Weights of a small GPT-style language model, trained from scratch on English Wikipedia.
Size: 15 layers, width 64, vocabulary 4641.
Architecture: untied embeddings, hashed n-gram embeddings.
Each number is 200 + 20 x the weight over the matrix's rms, rounded and kept within 0 to 999. Layers, rows and columns count from 0.

# layer 7 MLP gate, 64x64, rms 0.197, rows 48-63, columns 32-63
221,221,226,169,165,192,190,210,222,172,220,196,181,228,178,176,198,224,214,200,206,228,203,224,199,189,232,209,220,156,175,226
205,206,190,223,219,169,187,255,186,219,198,224,205,198,198,186,221,175,206,166,190,149,194,214,221,174,220,198,188,173,165,211
209,207,232,186,198,227,193,211,179,215,214,192,189,208,181,180,208,212,221,195,178,221,176,212,198,229,202,184,194,215,214,212
241,202,201,186,160,175,182,213,194,177,183,178,183,217,168,198,221,158,189,181,194,172,189,194,222,182,224,196,189,176,186,238
215,201,189,206,180,170,199,211,205,169,190,209,216,226,183,216,205,201,233,198,178,185,201,197,184,222,218,203,214,180,176,216
197,208,199,187,178,206,176,209,190,199,203,178,215,217,184,175,183,175,211,171,192,175,170,205,243,148,210,181,206,182,163,188
220,227,212,194,165,232,221,187,244,191,194,183,218,201,164,186,208,176,199,231,188,213,190,171,221,184,207,223,222,189,189,220
214,184,198,213,222,186,206,197,205,201,191,210,205,223,194,200,191,200,187,169,190,201,203,193,211,190,205,188,201,187,175,209
224,203,208,200,199,194,242,186,210,172,217,171,203,202,195,203,186,163,180,182,186,192,179,200,198,189,220,207,187,193,177,199
231,197,222,214,194,212,195,229,220,175,188,207,205,195,207,200,166,182,184,175,187,186,187,207,179,210,248,203,201,208,179,221
188,213,167,210,170,228,218,161,176,185,224,214,164,212,182,213,228,195,223,203,195,183,195,201,234,223,228,177,197,192,180,211
204,208,226,183,183,192,155,216,217,190,205,171,174,217,196,192,208,209,202,209,188,179,209,181,210,228,191,189,185,241,161,198
191,195,203,170,163,210,213,184,220,174,217,157,197,263,201,163,222,210,202,185,180,188,191,182,183,207,192,197,183,227,177,202
209,210,235,228,209,189,214,239,190,194,192,182,191,199,194,224,169,196,209,204,185,235,201,197,184,233,236,180,186,189,188,218
202,201,228,194,219,189,191,179,176,192,207,199,201,211,221,209,203,190,202,162,185,209,188,222,228,204,240,191,205,223,177,215
220,234,190,207,189,176,169,200,216,189,202,213,173,256,222,203,202,212,236,185,196,194,198,213,202,205,211,197,184,170,187,222
# layer 7 MLP up, 64x64, rms 0.198, rows 48-63, columns 32-63
233,206,187,204,202,187,200,149,232,152,201,193,186,212,186,198,187,212,190,209,223,191,205,192,196,233,181,229,188,212,206,170
181,221,238,236,174,219,187,177,182,192,198,190,184,200,208,218,204,202,208,214,241,208,192,213,222,213,204,181,196,179,221,216
201,170,235,207,226,203,192,217,161,242,230,194,185,201,210,197,189,182,180,211,197,213,208,208,221,215,181,200,197,207,193,174
220,214,214,199,192,173,175,173,216,189,210,216,198,209,179,201,196,207,203,174,227,194,192,187,219,196,156,193,247,175,203,177
208,177,184,193,200,184,186,233,205,203,203,155,219,177,192,206,199,194,198,165,153,209,148,210,161,200,178,219,220,187,209,199
176,229,188,216,188,204,182,181,210,192,223,189,232,176,221,210,160,178,177,164,166,211,204,217,227,200,186,236,176,211,202,182
197,235,212,189,203,153,178,178,191,163,167,222,207,202,206,197,191,208,183,208,203,200,238,169,206,171,191,212,212,189,195,179
215,169,204,159,219,218,204,190,222,194,148,203,194,261,205,197,196,217,224,190,184,208,171,171,217,209,191,157,184,177,206,164
219,202,224,185,200,230,192,213,195,197,197,147,210,220,170,181,175,218,196,259,196,247,216,214,174,183,193,191,200,209,216,227
181,208,201,213,202,213,211,172,184,192,183,213,193,203,192,193,207,178,215,171,211,204,218,199,201,206,190,202,192,211,207,179
167,172,191,151,169,208,205,188,179,205,201,177,207,173,166,242,226,212,190,202,180,219,166,189,220,232,209,154,154,195,183,210
215,177,229,213,197,179,197,204,219,181,194,199,238,149,237,194,162,185,212,214,213,187,199,198,221,176,186,198,202,181,169,212
177,212,175,186,171,172,228,199,204,183,170,193,174,172,186,210,205,187,231,190,160,170,203,197,210,186,221,188,145,213,196,217
209,175,204,212,180,186,214,199,225,182,202,185,240,207,202,192,177,203,191,185,178,167,200,170,192,203,184,177,220,204,187,219
196,170,193,203,205,207,179,207,173,198,200,209,179,219,195,176,181,196,249,212,224,225,177,178,237,169,197,205,217,207,227,162
213,184,210,183,213,194,179,203,230,212,180,209,174,183,210,197,201,185,223,182,185,173,180,213,235,173,225,189,219,181,186,190
# layer 7 MLP down (transposed), 64x64, rms 0.131, rows 48-63, columns 32-63
187,223,184,173,181,208,182,229,173,188,166,191,225,206,220,221,213,205,201,193,154,220,163,183,178,206,187,180,194,223,192,216
185,199,185,190,203,192,212,151,218,226,198,174,189,223,223,222,191,212,178,205,187,250,210,223,206,206,200,200,193,232,214,191
224,226,166,243,187,148,174,196,228,190,194,237,201,204,201,228,181,201,208,175,191,224,188,203,176,188,218,192,227,168,224,187
193,195,203,194,208,217,179,208,230,176,193,231,225,207,190,206,226,172,207,172,213,179,190,177,202,199,180,227,216,228,223,166
194,199,207,224,211,236,212,180,191,236,187,208,202,187,204,192,207,177,196,213,213,181,254,232,210,183,183,179,191,236,198,177
207,211,180,219,202,220,199,212,225,214,181,176,191,220,204,246,200,183,190,187,177,218,219,234,199,210,211,195,226,234,217,179
184,184,210,190,203,236,208,208,182,219,201,184,208,224,225,201,238,199,182,184,216,217,178,201,220,160,230,224,203,210,178,151
185,210,192,201,207,182,172,222,207,197,215,178,214,178,196,215,190,168,186,212,195,203,223,189,200,218,215,201,242,206,183,222
190,199,222,188,190,190,226,180,221,208,224,224,181,172,206,197,177,151,198,188,217,168,197,167,223,218,229,192,208,163,182,192
184,199,203,205,215,197,199,178,154,193,204,200,204,190,213,204,204,220,208,199,200,201,257,188,189,186,208,208,171,198,222,207
222,194,212,209,209,186,188,168,217,201,205,203,190,185,227,180,178,204,211,199,226,165,215,206,157,151,192,255,201,212,195,197
188,216,194,185,213,181,224,176,221,169,184,203,205,190,208,190,166,187,216,192,218,181,203,245,202,188,157,182,181,189,205,228
195,176,194,222,232,174,215,177,184,196,199,176,225,214,220,186,157,220,186,218,237,183,229,205,212,214,218,209,226,144,206,212
192,191,205,194,191,188,226,220,214,162,243,172,209,170,198,187,196,181,190,195,173,188,175,189,180,223,224,206,175,184,203,219
197,220,206,199,176,174,188,224,200,213,171,235,211,205,193,205,198,220,181,191,183,174,225,198,177,200,194,189,182,215,201,194
182,189,180,238,197,156,196,214,226,225,187,234,161,214,208,196,214,206,209,187,202,194,201,192,203,219,186,191,186,203,204,214